Weights of a small GPT-style language model, trained from scratch on English Wikipedia.
Architecture: RMSNorm before each block, rotary positions, biases on query, key and value, tied embeddings.
Each number is 500 + 25 x the weight over its row's rms, rounded and kept within 0 to 999. Layers, rows and columns count from 0. Numbers have three digits each. The size before them is the row's rms in percent of the matrix's.

# layer 8 MLP up, 2048x512, rms 0.0584, rows 1587-1800, columns 128-191
088:502470497502482455492514488505489497501487500483496495503520436478479523518470496488470468506512508526526464511504474504536505491487491528478520531489482523529500530531524519482500487510487507
103:460499504460489491477501554467504516467523482452497492475524500492534501494476497483472467511491486463490462494487550511497487518508511499489481491487506509502495491465436445495503506468519506
091:523495498478497523532475524531499517520488523484532526496501449548512482490510503519481501440515470487502485567489493506529486445561505462493479472491519474539539470482509533512477452486539500
100:522538498518437498502505494479490515505483543503496475443467537450513485483543465454485474529546485561485508529518471499488525502508501537535485514464458508540517469482460543502512533518498490
101:463507489500522467551482528499481506495502522539489525561498463493472436450506521445483482479462541478428505528479503499479504509519458549504542497503526527475528523456541487490499505503521523
102:464501504494457509542503545488434494489513485476515516466466495505490491502477541491504489524516533496477489518492506527508531465463491486531507516488480509484473537454523459477521547488502502
098:523471504507545505489516530485475539500494504522516471489549485467492529485535506516505488495544493518467476495463519533507506484485510528462478535489509502498510498499510517525513454521503472
103:463474508508504508493519510522488502519533560504506442501541486491486498520519448526508500526482527493535484511468510546498476503459479555521480452521525470497490497525467531469482543494491469
093:473509500487542440479549495504494486460494447530500469504459502537475540466514523491507531502512527514478525515526550450506492477517534485531548525478461431504493473468475509487490493517488470
100:494482531504531485483477500522487537502513504494460484511539500495496487470490523505480519505485494500516497505500500490507485483540487516484495525520488475457468525494508492536462478495467496
104:459522507521477497534502527499485444514441433520496536464517437517488512517480483503525469495494551489490501490517544498458527487513526508465526497506488519490498504513564489528504499495507465
100:509495500493456530482495515471517502486498478487533498443485457496512463454547490536488477496506512485514478498510507516500499519492498547536531484501511491525524490510543448508546489514461502
097:471522502531476480495507536491516495518497509504518484543494468507499500464495497481490507570538471458483481520495516520519495540527506473485451485510558474495490501516516530494529458484509507
101:510528498510510509509512469522511446470508494508485514448543522466507538509506520480483488499514499560496466478496477532494456516514509459501463515492443486507519492487459507498471512499494510
107:484510519451516502471511473520481495483434491495517486503536461469495523519531572544563470509509499541505481521519450507468497520507506477519518509496512495494504469524479497540447507490524505
104:492510497512474486541534521479504466493501480530498470523481504494506469539506462464466547494510494509446482470527467495527510447510500508490523473440539462488491482521523484495523479498493492
102:501487457486466504488511497499491506511504487495516525446548552521480484475553500497496491540482498486527531528526496473471506479543493498446510506510537513513441481531544485486526520512475518
098:510534531518495491495457496527539497522496539524477491516454519517479530491506477512489497467471518481549500503493486493499492519471529524459511468457506510514507502435485485517507490483485489
095:541491477477543524494507528524512564471507509488502530527537494433461470482530522526515482493536498488522481499547466434496451491537486497535472540490527507507523473546522498469500461472478513
095:526511536529496509494525498549486493461512504482487471472468503496473504516523501527538501520496457515510505549511517484494512497538538534469494446483475483547513479451491502463506460508468529
101:486473492539510474445479504515576539517540483532537528492487455464525529492482514520470545499531482513479500498508507520519511422498510502483523514521467474510524544486546497498546449501523535
093:542502484530508502502477512530521481472511511480508473462507542483488555510442473522481496483490512498494482492508531500553462486520520568521504550506488496470516480482478519499486500500527467
096:481528480479503538517463529496471521500509514529532483512567509514497473434512524520479523526500471495486496457512530527485508509521444516491479521500507464476491463499535530526490504480500481
099:486521494504507489530543502501514529444508482526491511519460511506474518506518518503472433505493501481495528483535536509505512479554468483470489543486545524479493504499490530478491457441528567
100:501536506468498523544542510476518490523514475483514474493459480514490482485481480487514509500489518520500527481487501498491505513492489506536526490475538475487531531498498514496533538542504494
098:525493551433501498466476491488498458518526526526519476504512530483506531489563507500513481511519496499514495557477513531492496506537466535489496492483481506539533485490501451501542502479495515
098:464489501506542510484510500427529479513549553458528519492458484500514475482516503519528467440499535516513427528504494556501524514481479463491498515479466518488511478520523532451490475505485467
101:469561540497463527473488496493482542516474490505509537468479512492481505489507515496480527502477501504507524530502534522501482504492516467499501524521520524536524501507484525493513492503497523
096:505499483522501500494523532473540488502482476479525486491519498497487481459523503536465497503507466506487502568503452517481464519503469540510503482509494481534483453535497483522507494540533520
095:478446466504520511493509524473515499529495523501493486521542481521520518512499489494521518485521500464500520507533503547524514485514483520479521480515514467579522501493511466502490487508484495
109:527475538470459511492464522487462479482497480485455477495520505473479510474528513478519516500494505491485470498465520484506517523463537500518478523506484498470510508448485499463506496511548488
099:518484522525502518497429533485481450488516488512480495491463498538500504521511509480471486487495522462486505514515499473457528517507449522507508488509532521523496519447523507517508493467442499
107:520541475555516525531514524503528480521497552479508528493505491506482505502471485529461476491509482482519512503538481503493485481543477502496509466523454476528506487401509503495452505506462511
103:509516540526514470489508495524461495477517445477479505475478486519497511511504481490535525557491446523526487525484511528524483472548446488514518497517533554525536460500510479509499478528501474
100:485491496501514519481483510524517532496527509472478511509457482521552477512501520506513489507483482555515486516495520526564478492472484534555515495510475509513528489523481521524524507466477472
108:529468545520514511488485496505557514523486466487521485516479511474467469473475507522508522542485478506476505530529504513499519502514515521502497509512500473498475524490532451484437483552510498
097:521508507512490458499467492507490524521478482493471547513491526541472481525504480506508475496509439508491485526476545538494490485477505516545540500514463537531448529429511491517503473516491459
100:468467537516554481492481514505502499502503526494526495532523522497504513514530565450504477474471512494526502495445524540451508471499550526536517486566499482481495524460517556501485468537477481
102:491489503458502555496510506523491467527542500488470497498550502480499481504533464460548484483513472492524478483522529515514495497483500509498495546508494532457511497522468493528512475505551524
102:505495494471513506494517509535545528470495470538483520513510466520508536525515475498515500490525484452498513450489507493521468493453543510460499492471517468524520515516438499489435453490499489
092:498525500477528555511519559537528491511462531456523529492515504491462468489490514492491480496500505487516476490498495535443503525491501492517506493491504507543543540518511533533504460491494513
101:503509503494541519443521491546526489494482486525468472475499500485491527446519512549497512493483483480515530526505476449490573489452505506523482523475487491537471510519544461506478529461514501
088:499433471490498495537496513496517544476502508545454462492473529552531500506518459511499523499492523491531569530508524482518455479489498516555432516513520483518490523475521496537495501530474489
099:487436482497526482560504517519489481502537496501500510478516514463481520503504523446482537504481483507502450510532504497486486527527519510469495478512521481520483494506512486522509520474509419
105:547498520518496520484466490545516544540538505526503497487507527534504526525447524509465466487496520507463483465485513504479516528503531520477470510460534448501506461491472492495443499491517489
100:483517539485507499497554528507500543549504518529514519503495522521542527534485538515527501494490479511487482527426549494515479452503506505480511507474528518484490471517484513521542469496500470
103:512550496500506518501516510487476505509535462472505512492570492451466510526540497460498483486508493504514498490480472502521506502538528525488539472522493483542535515476552537522546508511493498
110:471474536491520518520521470539484483498491508541512518484473474470489473455518515476447510472505499496484484489480458481474517508454496500541520496504512488537516501521495529560477473546512537
100:516496505540511453464509477484483496502502524502511524509464503523499535461553476531451498532485478500495507507483480490510514495505520446522484552523464520516539546509497514508512508500525481
101:440494487500487510476516522486496544504486483466549507472516544492488456517493461526452521527489524493470484517502487527488466506510535532488494477493525463497524544485537540505450505509525465
098:518524502426481511497497468558479476470504513508497512482487510468502509536489522511523503499482482471534476477493507492493521501483483511530465500486499494458501506500491493504507537509501504
103:475479469492472501492457495457528485503502532512518522544509560478463464491490488500519481457431539518532490476511521534478518512501512491494491539513466505525511503521522487512499537483527509
098:478464518449519506519500502499517460489456535510500477460514508506487509480533528459517495463503512498483494513493490540499522509500463517497502482497511503519526507495513485507515504502501477
101:537544513542521515506499535489521505465476504479517479530512448523468492509484481518527501528517429513505486537542483496530535504515482456544522498510480501477463566523479489499503494508505513
104:502544470514530501513501514485508511538514526447529497494443510473529517465530513481496530499453540511520515529509503483484499513481485528541482431515528512515507473480511530453469435468480481
101:469537489485503462495530589514481487513529488534504516504494492487522501529516540471494473521526544501482496492513508509492494501509516468505509509461497480483537509495498524465519460511470541
102:541508506501494480492510500465493459524496442490543526463476548481473501509518500483504478525536480473496529545452538534527532550469545499518517467446462470506479483526517471481532507486473463
099:535533481516516526501448455485507495517500503488522470488486513484508542446527512537448514498486507480476508516502560502494491563451471442503475497501491545512511488489542479485518513469502506
095:458483515487502506492473487534488530498504490497484487497480455485482564497462498491471483507521529480476528524507509481528487467467475508489518499501469512521487486524518513511463496498476464
093:483546507483497484467556510502437523496502476486525513498472482468459523497516478487494464536481498480518535489488491464494503506489506479482489447499520464513536505476493493480468507524519518
098:508489523505538492476496490496509506523509535476505479504506495517488497515497480502501523475490565473518532488453527520545536529541519518477505483511536477533490503490520529472503519492488534
100:539484539476508513483475490485474555504482544502520470510485463504515525517455526464512478509531489531533509503497578476467458478515557508498514531471458479531493481507495501503521427511497489
095:485481497434501521462475493505576510472512483513502463469467506521510508468501477551499436495501533509480507434505466497497454462459485536532455475490502529547528473462532514490507527504473481
089:459501504498532453522460489508531502480484503468450530466494467475514511506506508535556520489479518515515517512519504503516492503456508506493484498479473506476490515522485499490504467486477484
099:468471477491507509522506504500462466524505448454516498485546468488490489503504484490481509473509519430471492515495494507503466539542527470529495517526506486543485517517505509486470477498494535
100:457475504519464476501498490502464505506501504511526512488505511465442485496514533459537509481478521515512488529527527459513488465544546492488483511460529533490517504521526505533517515462523468
088:532516527487484528498479550497500487449548522489521532509437522504485515499481506501532519490503512517481488505520518501550495504489526493468499472503510482526475447485508510485479474555472523
101:545467478477480500478526486484490507484493534523530511476492550499470540478516589490502493538520510462512541501517445461496486484491465491515507516516500485507533516507490551486517456473493511
104:502447483507541502526480544502494434464529532518546472435502470512429523504514501506510490546489497489479461463520508506532514506531524476481524520511457460471532475494445481488498501482548508
101:500534520506514493474525498512477471514495509515529495523487514470528483523500468488546522553490496514501511486535472530452456567493478440490486449497479493475509484475550509503501512460487530
097:501475516503451495506495496480514465487500507532445494466499524501528496520481513514495529466491497508483490477468469459496499543498491444510495505550504537515464527501524452516513522483540440
106:513544490481531521512453495539512473484501500505533489496502497476502533495516521486540541551529507466492476528483473531514488556482502489559484472562507492477513533489530488507508469472485518
099:461550547563481508485507451482498468528499505445517521476520507510554469470475489521489505490517522524520505558530486510462538495532512476512521472465489487554481504501478497527527488502511545
106:483504502547459579532508542501511518500487485536554518496450532528497476513467481506527448504491539484488491493509495485500526477477520520520515483526480490452515507476518488494486536487505488
104:523526536542507510511467527502468482546535528525494502483511470482516483507491507523534506524496501523520464552512456509509454480493522508517478541510470528531482495500521503521508499472478472
098:505527476480522522473490579489471457474445460559467531535527557518488510559512519456419508530500510529504500450546494506462543500473499515523515485479470545506526502554526523445495475496457489
101:517498488541495535513537505487517477449497483469461501498517531498500529510527453548466476507521473480473519484477516500503471493486537532445509498503478567482544495495496478504460490500520501
104:467483507535459509473490472503489522500502474503472474490480467506479493442505487507477520484514515482455480503520511495472518506520489494454501470463515522531497510505519470491525479463535546
092:509515492477489478474472510531491502545503517529497485503479457510481465502526494459563522500548542514541478516530483451513478484500531546529529469486498530466482522470497536491473521485485474
111:529502499511491495478502469511534461479468474501503516515472474508491527507466514517502508517461469512503502504479476501466492476538523472476460492508485487527490515480516506522495483468533503
104:554497483475504483531488486509521523466513477497496514518504512463465503470501486516460510502486506503480485496464512503541526504477476492528518473521550529529500514463527524518495520549495507
098:479506496471500494490561485480542532510468472502521537514540481565535537524484500481485515494510527525523517495492532471522491506492523493523499548520520511470479512511473483503483448480486529
106:532512528518515476529497502485508523523553549478515484506521539527493552479463507487503476510498506541458486485539524520478508513481501491497469475483527506475524511499504468478478495516503546
093:471484498469475502478495498517499530451508466484476514500490502471526511476471490509461536500469490472452522491460487497482466512498478505468500519500458515543527542472504518510534463487495490
102:500503537508462481486491527485531532512529484512479509474481466530494537535552496498534468559480449519515484509551503491487518439504512535482506471508493496479484495483487528511531437504472492
104:561519453477522491455506503497509499500484537518504488495521482491496492486498488515536499512495518464494502518481518444519534498477458492439450508471482480499458489480502520513457520463513508
108:534510531489461525506484500488501443549485460514493476474455458509458542542479506561484472504526462531496474495478516545532537509515518519524455493481525465494504484452511482507507515510525472
087:481541525504454473523478491482535480503531478475470509456491485568508455510486466551516506515525499522495536488538480509507507554553501487531483493509515568516465541492563500507529492507532507
103:543523509453526517492514493505490467482515498475471527516524461518513462502473510519510545457534515493554549485513472521459497509490526499482501496481482502515521499484489487495506507467482496
103:514503526467515516507507464488455491526509505542498470465499483504524488495534495479486500469496497501503519504490512449493485487562510479501488470505463491537451501519490516465490514499500498
108:492492493484521474485485485517498447501516491516548493489529517499487491465481453483469465553495492504462513525506504518498500506484522554452499534508481489493542493474453497525477525517458467
109:500493541502509509517519521523532488477549505510479544552520483469522518474494500494523477505492484475490481475544477542464531512484528544500482471518501532529506509467486484455498496513468540
092:509477514538488440503514493494534485494480479489517541481511499502488572479494518456509507471483521497488501502501487497484497479508505524476509520497540460535499502496444489486476539475515514
106:461491540492468466508498446488529482487516522500488513510493465475514477505535490505473463533526503479476506458418484493510486522491517462461499516455463480486451499467503508497492489504512474
096:535559490488511490469510512481543460473492469496474539500516517555463471462471534499507525540472536477504491461528483478475506493480484505519511485488474493513473521476509501468427514508549525
090:500502476519534467561512490505502455518531517480562516480505523510510504493518504581471493483485475522481501486511502507510469493494503491467494482478483480484481490497525538515525512471498488
102:508518494480495501516509482499502498494488502514505495477456486476531501520439500488512503536474506513496487481505467518469492508507508456498518476452491463525511528474516503521524466509521523
098:483505509510494522478500444529513514458491473535509499477486508519519512502512504454532503472474591467511515472485492510523548502486523491552509551504491532449495515472524489503502478479529503
094:491492523535499532482479460531518516496516482495488477530511514509499504485498524494450479470500490466503511511503504509460542517508549505526566480521484567495489497520474476480524451486485521
096:506522484504493525492525488511524492516521432477487493484495563479533513524517500510517464475504528505520526526469465530500489518496509535522512474540503478477501497495470506510514557532473493
094:468480527465518522542517547556500460509524496520508470490512490497466523494529503530537486485537547480496491522501499491513468505501497476475495490508531499536468468472477469483490506530502504
091:501492519520475506510478529472549488508488484512457475492540467460512473444466530535499541486500486509496459479471513473517467476509513485509487490531494517545470487470566473488522517501476545
104:514495509487501493464472515479490478483515501499524559549477537483445509496478522493481508519489485524563513530478488501458519532499528470532496496449508515510509491552470515471513471524451528
100:517472469551476521490491485548543525551518520525514499532514503471529560494474449484487491493519512528478512479479485494491544520507481495484491483520535518475523508490472485431511482554518457
102:504513488502462504527499510494496520487531519490528472511470477503508496528518525488485444554479508471510532486490469545509480517516487563478487483489557483495489473491474545517545487445506476
103:486492507497506533491504502484500513494491441464473465530507475502553529482497471466589483542486533494477530534470508544513523531509444492518536493510515487520511511478529488482486530502457507
091:469489526511528527560511470467474515538461475513514522549483438490501557466511522533481496477496508525549526466470491507497502463525548507524538513516516495523524508466514530493490562555501506
107:482501529485464474546497509455456474508516517497497502463512543520492466508527497439512502506504500475501529561469482428493475474511460509513497522482462496497492550497466458547549517455531531
092:517520509495463526515537506468519531502473511528474509522494464517535487526500537542492497524492516509501458539493486491465471477437444523464531473511499499527514499542517474524479506497503493
100:476517510500497520487454543512531500522498505497502490516501544460475512499493538527497482478515495468489489447527549509483522512470489510484533534466473514461511509503472516427463509472502507
102:534533486535460480531529469520460535486510473456466524540543478490493511516524523559484495523498487493481496497538499476516478507499487516464489511494483538502560503482473489518445520507495482
103:482482539489495512496481519514496453490490502448511511493496493520508514463470493461508496529522505474470490454483483522548471542479509496492525539530473518510534516529452514485502506513517489
096:523548489535500499501481491534472481474515494479548525469515508482531489509492503481482483505515477516512510460480488464512507493459481482504473519536481486477510538481497476500480511485461506
095:514521484525531471495558523491508501529509495548500489510477478533453477524509449454469481455523529514574532541513498491534457502471482488493503504536543509511508495480535505491514489495505475
107:533533492514513488524555503513508511476515543477500515490496489491479515512451480501473512487502472487515507462499525488494470465481516474524528532508506542520526521487481497569474482488501515
102:531509503527477484487493544474498524507533491504494474461492489521483512533522503509481457507445488532497476511544488502475461489457526456479465498517495518502503467540466515452514474469523536
100:428515531483464502481464513504511482508484478451516459520504483490490542494474514513459532532510522487530526547493500487478487498471485498528476496471507484554487515499502511500516486548480557
102:501461486509492509468495514524525528508534505523516476505533472515504480491484529474477468482541482446505475515533502525480461467523521544510475537553504496490516469482526485502484498543503524
103:481502535493496490509479481486455518499475500475518513540485466501498478493496527475535490485464497516462480493470512466514491506491504529433549509516499558507494515468478487502515489491490515
090:473533483540486525473507529465520487499488492514564486526500491496501511533501548480468521532513447505488459502482486494468476503538492497534530535539507492485511512483464536509542447504490544
103:536484507537474527473490442487496523524508501502497466498419571500524538504495504463480439510520495511509474515519496508443500511530496470472470500527504521490526511492533489489511477452431498
100:545488516499477460519483476566518494481481514532512437473490550531518481521481508491489506523523479453489504485518509499503488530506519457520491525523502502459464490481496486498510479483506471
110:522490518497536527517510516469498485450496493491501480521565496507503493457499520491491478459515496483539504496494519503505535506564518496552491555475522517547492474472478522503512540517499476
101:484531517467539513520535478489491500485509512489486485504475540485485492519480502501485500508505477543529462496543504495499516521519498492528528508483468490472533525509486482483497487504507509
105:459524458501485436542465490503491468521551510491535503492524489514477498497525490498497470559470512569486472493437462463499529479474493548457502474467461487489500520493532526454509491500487487
107:490494547526521518569459504518532510473500494493530519511503488484539451465540500448520550521517510496504479486518436507521523537550513487515515490514501518542496521530542516495482477521482579
094:494459500485503420490512492470458467497486472497462490485517534525528460484521461479496507483531510501513532533494506500490535476509525519492498500472471500532489520464489536512490459541553508
101:515519471522512506501506448493471503475559478519479506530532492533480497507472503525515454533475476507515522512497524500482471496506532502485517525488474487494495495516502539444486457467553518
099:503522485499490482532476531467487512505483456486477473537512500487507477498520510490515453467494475447518480512484504521485511493519557513486523513489490492500500492527464478506549478477478551
091:480515538562497507537461494494539481469521473538521523490488529528484555447509472452494502495509547477526450502471467501512486509468504521456514497529520499474504500494516501495498456475491524
108:535465463520500530487500525522489480494490519493522561463550521521488516535549538511550468483520440518541533500507512490477520537510475474475486447485502500501496459443460486473462477484501562
093:507484492519482503468504523502488438515478452498520480515528491493474500533486543494465483526496481525505504460471511544522497471500488518532485495540505530536501477539538495486491518501468519
105:522478471506479423499477475524476513487480448516469524521540465474508521533482519527478544512488519522463495492484499465518487471446538497494485494517534503527479507509520514503465498514493490
103:505521501518481535534526568473506484503476507513538515535522503519503518480497508501524500450489475486522516501460486499533491551526507489508524514484535520543467470456506558472532550527513537
101:529496504502533468537499507486469483439468488520518528495518521505469492489501490454505515460534524487505520544515502479507526490530506486484522538477500468498512475539511467483483503512438486
096:460505524509527439533537495451550498462496510479516506476524462503506472480484485490528515527475482453505523504485499548551498507475455505501518559476501500518535532467512503511468492521535507
096:516522540542485499509524491485564477472518479483489515476482503523492478532512503522500520485476520457485487489529511510505503501530490500485511502527454503519451499525461502515539549496526514
114:486518508483492469557512512465504460485522526503491515489521471486506480487528466498493478538474478534515496499520482513445484464476484539523516488517548484491484532526524505499513479498497530
108:452544518463485512490496471496484508435498464480463489500518509515509515481481508486484489491488510504492545474488488509481529480535522496473509502467515480478513523507499471504507496532508528
097:507501524472524441539549484487519525513449498532506542527531521500506499525516486513477542483525477475501489481525514508539507494538505518505529509476517487507558534499499497515505488467482507
100:518465516532463537518487522481502462499540525513532516476487511435500475506481506493503452553512476509478465507479450547470500550488490475458488513465449505533513496500502504463495520496497489
096:542471506495500494496533535509477472514542529530490514493509492499504460506495547533478448476494547479493516511503519502471509503536465478519487557470489466456516550480458505460479474465548505
094:477489512480520469499491484505492522516507540548553510528526479460539451517512471465498529499491555525528517501444497500528500457510505486457465486558529508520517454460528492467497490478490493
101:526496544490508498484478514479472523527472499487520518529528489501526518501539519521523490452504488530509457508502450466497496479525502501490474486511510559484516508516511484468523482543494494
103:477487524475484471544479542503521467464474524510446468494506526523531521519474499519512527518513505550497504466508495542509524510495507445524518420505541491542496542487480505525486471493482537
095:433543521534506491475490485520493440503489500493532529471528517495518463521517545496480483489539470504473482526491532466496501464508489502492473520488451516486496461513537482520539503498496513
107:521507535520493471466471495491512496506497506493482512511506513477463526483506497506472504523545537493500554496494488530473472507510440503522487485499532500506521490495494510494461468535468500
101:508513507529492508524498514559461521466554420466501468498471479517507549427497491482459474510519504471476555510514451503502502516483482511499525497551495476506481518442509501497538501523510478
091:493509478508526555488520513533518488521446486479504497493533512510564475487490515481472510477486482511537489478502510493475505469461486516527526532516488480495506471487510515438492518485490487
100:536475508462497486503519522527551518494494490504474479533501479475504494500470505491505531526537526488496523516530509480450513505520472514481489476487495507479515482526550485517486511445500459
098:475470488474514533525505506457508502489531449508496489495514485479490510471489515508498478519485449470499541531487513505501490479509465519471479544503511486474543503488497490458487502514512451
101:549549507521465468451482523482499510470517498491486526487484474506527508489494495452492526450496478501499517486483476496522463488528508508555499461512493476538518546476517504524498457468510497
090:475497519458535506520491491524494484551501485486462485502529490472511522479456500476560529539507490508531494508491502457509533484555516539464471506522472488511511534495501477482533477513530493
103:550461547516515505524450522485497509553451523523528522486486549496558558495554459513481546512542510491534475533510475459534482484527542443483473503485507459497496478530485520526525528516486543
098:481463553514538533519492476498510554514542481522518525491498514527502485452493488492518502515498520511517493507504498481504498471504501469512514485500511539529493506496508487473513492539522468
097:513532523526467490514500473473471496521499496455472506508489535501476467523495479511496527494466489443490524517490510430476479483432485487477536492479473466478541526485499497519525495481544512
100:499512513468579498513508505550537482537471518513522503467484532502504465492489512526493530498492472556514491480464492481519480504504488530529507541546497480488539506473524513550468464494510518
098:480501536538458517508513524485507497508479497472521491513485468502485497467499476527499476526471519518497498498539441478507487504515493495476507459514500467482529508514513511491495510525498536
099:497493467455503507541516498522473473473516488472491498538458525561469506516502511506474491470538506500520491484485501530519501489501547458516504491511498496540485511505490534451491512467513534
099:527458495443470476520545491474504518497464555547559519499481514498496523489501521523474482475503467487480450540500497496472491487512501546420446471493539519507489499485460543511503495510478523
098:502504502510524444486517496557470525491480467500465486461513508511471564495473467488531496517506536495502518489530504511531531538487533450519484510515493480532527459482522536521537490516470516
108:483555481503458460539547469502534479534461469511539486518481500526469553510514501481513517502550533481535532494532491508484572493522525491442547523459467543519509511533495489520533467466495517
106:574520472541509530507507485507529498517541512516490526498448488473494482471519500502474474497464495495471503423481567477478478485527489519588485481503492556494514437451473490480510548498516479
094:529486473497503522491522469486467524504464469475500521525484489467474489519475470497471510464529493452568516496497527518548522501529511462506498496537501522482530509464549517523540429494494522
096:507504501498501480494514515510438503491534521458508540464504450519462535480512480491467499447516497459486500513524498477553551499525474504514551521480518506535532477498558480495566478554462479
101:500523477512488482510509524491533480550515516502508519499481492542508471542521497478486483519501495487520539479533476518477569479487488468488503472529494521566476479555480522496535461477568474
085:472502494520498505440514521506546513487488493521502517493463520498494505473457541468501490482494489506498518441444463534494507449488498485535518513514493484491518472500502547517451563532524480
092:540495491489493537505506528530529525513508472498494499501515509467522439523512471467489493495483491469495496523514485505483489493484482487513508470487513525515503485487489491546517485492491496
097:503497451506496507542495495499524514497511491475487528551465507530536477484489489478505536509461485509514506488509501503461453458475497500488497541501478552465516515523489508521495463478532502
100:529523480496477531508510468503502507497504467501523500525493467468519517543517514526478477453514518473509496532489506512501506505513452504534509520515448478475511496490506486541498486512491495
103:456511496511522519465439538466506479542532515464494502519510457518452501444507457454493479497531464502485500504545483524524502518514490531539467528513517486525479483496501496535504470440464484
101:499474498523518490489495498472548534454506550491503501474493502477486518462501501474510479495516474444486494465491495549493524478490529520494491531477508526516490570504491502454534498438504449
088:468478487493490513512502453480491536466494526483463493531516493499529506518494523505536510503496510487468503502505465499509518532514543478462489473504528528481443492498474496485500479559502525
086:465485468527495536532504490500492440489502472513506507503492480518469450541482512510541486527507477519461476483497512537482533525520521507498503501495543499503473534504465498495508488543502487
108:527508477509532472511543473457533497489561476508445537531476490469522487524508508455499522564520508490459529451513489522471471511519509500462498510510489525497490504495490460515485490507491543
097:499519508517497497465527505532453485468482521520534503538470527499526487528448482506479524510502458467494516482483484491539487514513496514464478496507506529496533548495524499490476477534531496
101:489478476492504523510523456500535502507532542497512460468525490506491510481502525498535474514530491519518476474481511499447537507468501521523544533496480467511495450505517524449484462516485514
090:481480480504497514481491503489517510525514487496509520529527472466521495495519490494499537521525507450473540510530471472486463480521480526535483508496473528503535527488509511497493508472476490
100:530485513503538510500503491530490485491529490498497522489493436491527491514513564500458476507510526519525567491476503489520527520452518486477493539531468500460497494511498525496507535539536502
104:515538509468473469472479494535461561480458557467471504469473498521469527464485532483515539482508498528484511505442486531527509420521492488528460536515499492516488525503485517457473503486474499
094:514492528464499450481457465494501474464536481516456509454525473510528480457485480505471523541476465492481480517504544495520491522476518496517559491523503483515488495531496504502502506523448510
100:524493515474512488513482520527480502502459511499445500506526477489540483486503521481480497484502470491466496480484452547492528512494491560470528506497466480471519478557572538479509492518490481
094:461450518514501495457504521494502508517532473528499495466510472496501505512506529471532519522509476488483498502492492537480483475502504525462525465479497515542524472514466450491501473552554526
098:480509479505547441475499499464505504552505470518498520529484514479506502482516476518512468496500483514487504487541466518492471498480504459496442521531501551475487527514512511517474484488474473
104:467505496499527554529486468524525537490502532519476505476498530466486483468525537500492507503467514523472517514506479478512485488487545494503499526484497536518525457546514516502498514502492511
103:506508492483534485494471522465510494512483492494520520487480527556506484465527481504532486531500509516508476481511530533481475471476488502489465476498517536505504486468484506456469479513513469
099:495500516529504529523488538481522505501447505494505543537525483483490540496549543447494527509494521473484486519527488518504463540487522489501485490505545527506505498534503507475531488503517424
102:423519496512553451518502469503548485547472512507519528496520479508506512504516521472493500533485485522517501467522487502517477493507482523490516482553478521511536495477515472487561473523495469
100:498515503551497544479466503468482502500528526524462528501486524482564500494483542500483488512502510503508520506468476487533526479474484492527484498459508548504502501514506468481477495493491532
099:462505498484526472513517462491508498518480543488489498513474511513487557538485520457512504488503508519468502520512524494466476517526512509496537491506540535532521528491486554464505459491461494
098:524541477484485575477475447514508499516503543504477534486556512578496519515508481472469519502455464540500510499515496480511505531501523473502470497490545545425524520480547532483481523542489507
092:480504484525549493469508546519464497534480492529494538590494512531480492499503489489507520517512483469538507507473490457527517503494515539544496489502520539486538526520512489477525476570503534
103:463494500440538507508510475514456502452512510521500510507507464494527492490548501513457465497494506524518493519470485482478521500496506501493511537534526468463508506491455496470486510492511513
092:487500522483528501487503489471441510531511495507491485513465474482516469523479519509538511435485485524519496502488540527510470503492505523494508490468458478507505541474510438522501552447524503
100:550507470502505495472502469526502529517519516506467480457501513496496485499563496481498531476492473471520460491496523481493480483483518507490495499460497486542531493502518574474504526470490533
102:520511541500491494517547483499528532494484485506468487541472515537509506510521505528507535491512450477550509457506535457469486448498506531472514485549517506499529463522515491492505472503480523
113:476518503512492465493490485514519498557493511526454541496527456515467540437507499471527495542487549556508472517530479531504482462507518532499509484452509511493500527494532553517488454525516513
091:485480541509509540546507502510537488521507520508529522515462554507503497488459517508477507527554509484480493468481455489454474509477521534527500507486483477478510510507523524526523491505500528
099:480511497508492472508520479461472517520468505450491520506545496495489534505527512521484491501528487528545488521467482514496493555507491518524480447493495489473440483486491513512478516491493487
102:531494537514457504520503527484511544509490525533525483528498522537522540527489512518576510495494535473480500515500528533520552491513481517509511554454479519512535468512527535540517486535518502
107:537517492494567526463513533504525558560503488476530480521485476528491492512498497483472469485471516531457492477516493490543458510530516494457503505506501505530495494467523560555489477512507503
100:473508523506466537505466533491441506506495478473491511504488523511482449539525516510516522522532471502482492495478496482499511489533471510521530567517498527498488470493461519494504470498459461
103:525516509514471464509512478489496464512420542513447495523478505497529490513519512482486461522498503500538553506454514501506544472492511481552519439505501513509524507474490476484478502487513515
102:487518497521484480503559510500489514452480478497514517483477528443505490479494477472467519465529529552537452465507481516520516519519516524507512523564475503467465503504508489496539484502528501
094:497512473529501502504505513510474543527508552504521477469508532460456519530507507491508502440485459449513515520522483505506502536530498521475478498488520488487541510496495499479508451459460494
107:545468497487502530518451509457479488509527475508468479421461485531533459501479475507465479470515532495495501501520538473472553502446508471504500450504485486527491499522485469477472491472479511
100:459566482536465488504504531484476513467511550505497494507472486501541499462462470510475499485474484523491547558534503484466476501505489544520528485512479494502507508500495482537484509516485474
104:494512461501519447474473515482487525518464457513457580510520484478579504486469503550516484487540499503489481514462528499536524512528544507486490514485500458526504526495536491492535467470480521
099:496430535483503474474522477500518478491467514499527493502508507529514537491516502487499566505516534487467492501462512449535521497485517498515497524483525474483498530481511457554509538521502496
099:489511473465474482475505502506486505477500481531478500517516469475536513526529533509481479468512506531552501471536525494511508505508504495513526490465512519476464511478488520442482517536492548
102:490482529493489492494539534441474525504477479478530496473495480464491488494485482492498515545521512532499470554486504480454513530495521512504524488520518497550521475496522484467532518504529536
103:462466500445493483522484487511509503463529529507511485510461509477457519494475494476483525499520538496526523500467464536474509484493515530507515508464495483529524516484512476478525497516499467
105:530515485444493504466521476537507516500471546464537509459548531511478553495483533527500506477505474534509503485539492449507476477514473521509478512476545516502481545493520471501533491520471512
101:480522518531480494534485498467511491459494509473477536487456482512494486518475477511502521465483496540498530548479533492479524460494463508501500518486446483510506510447512482505522467506481509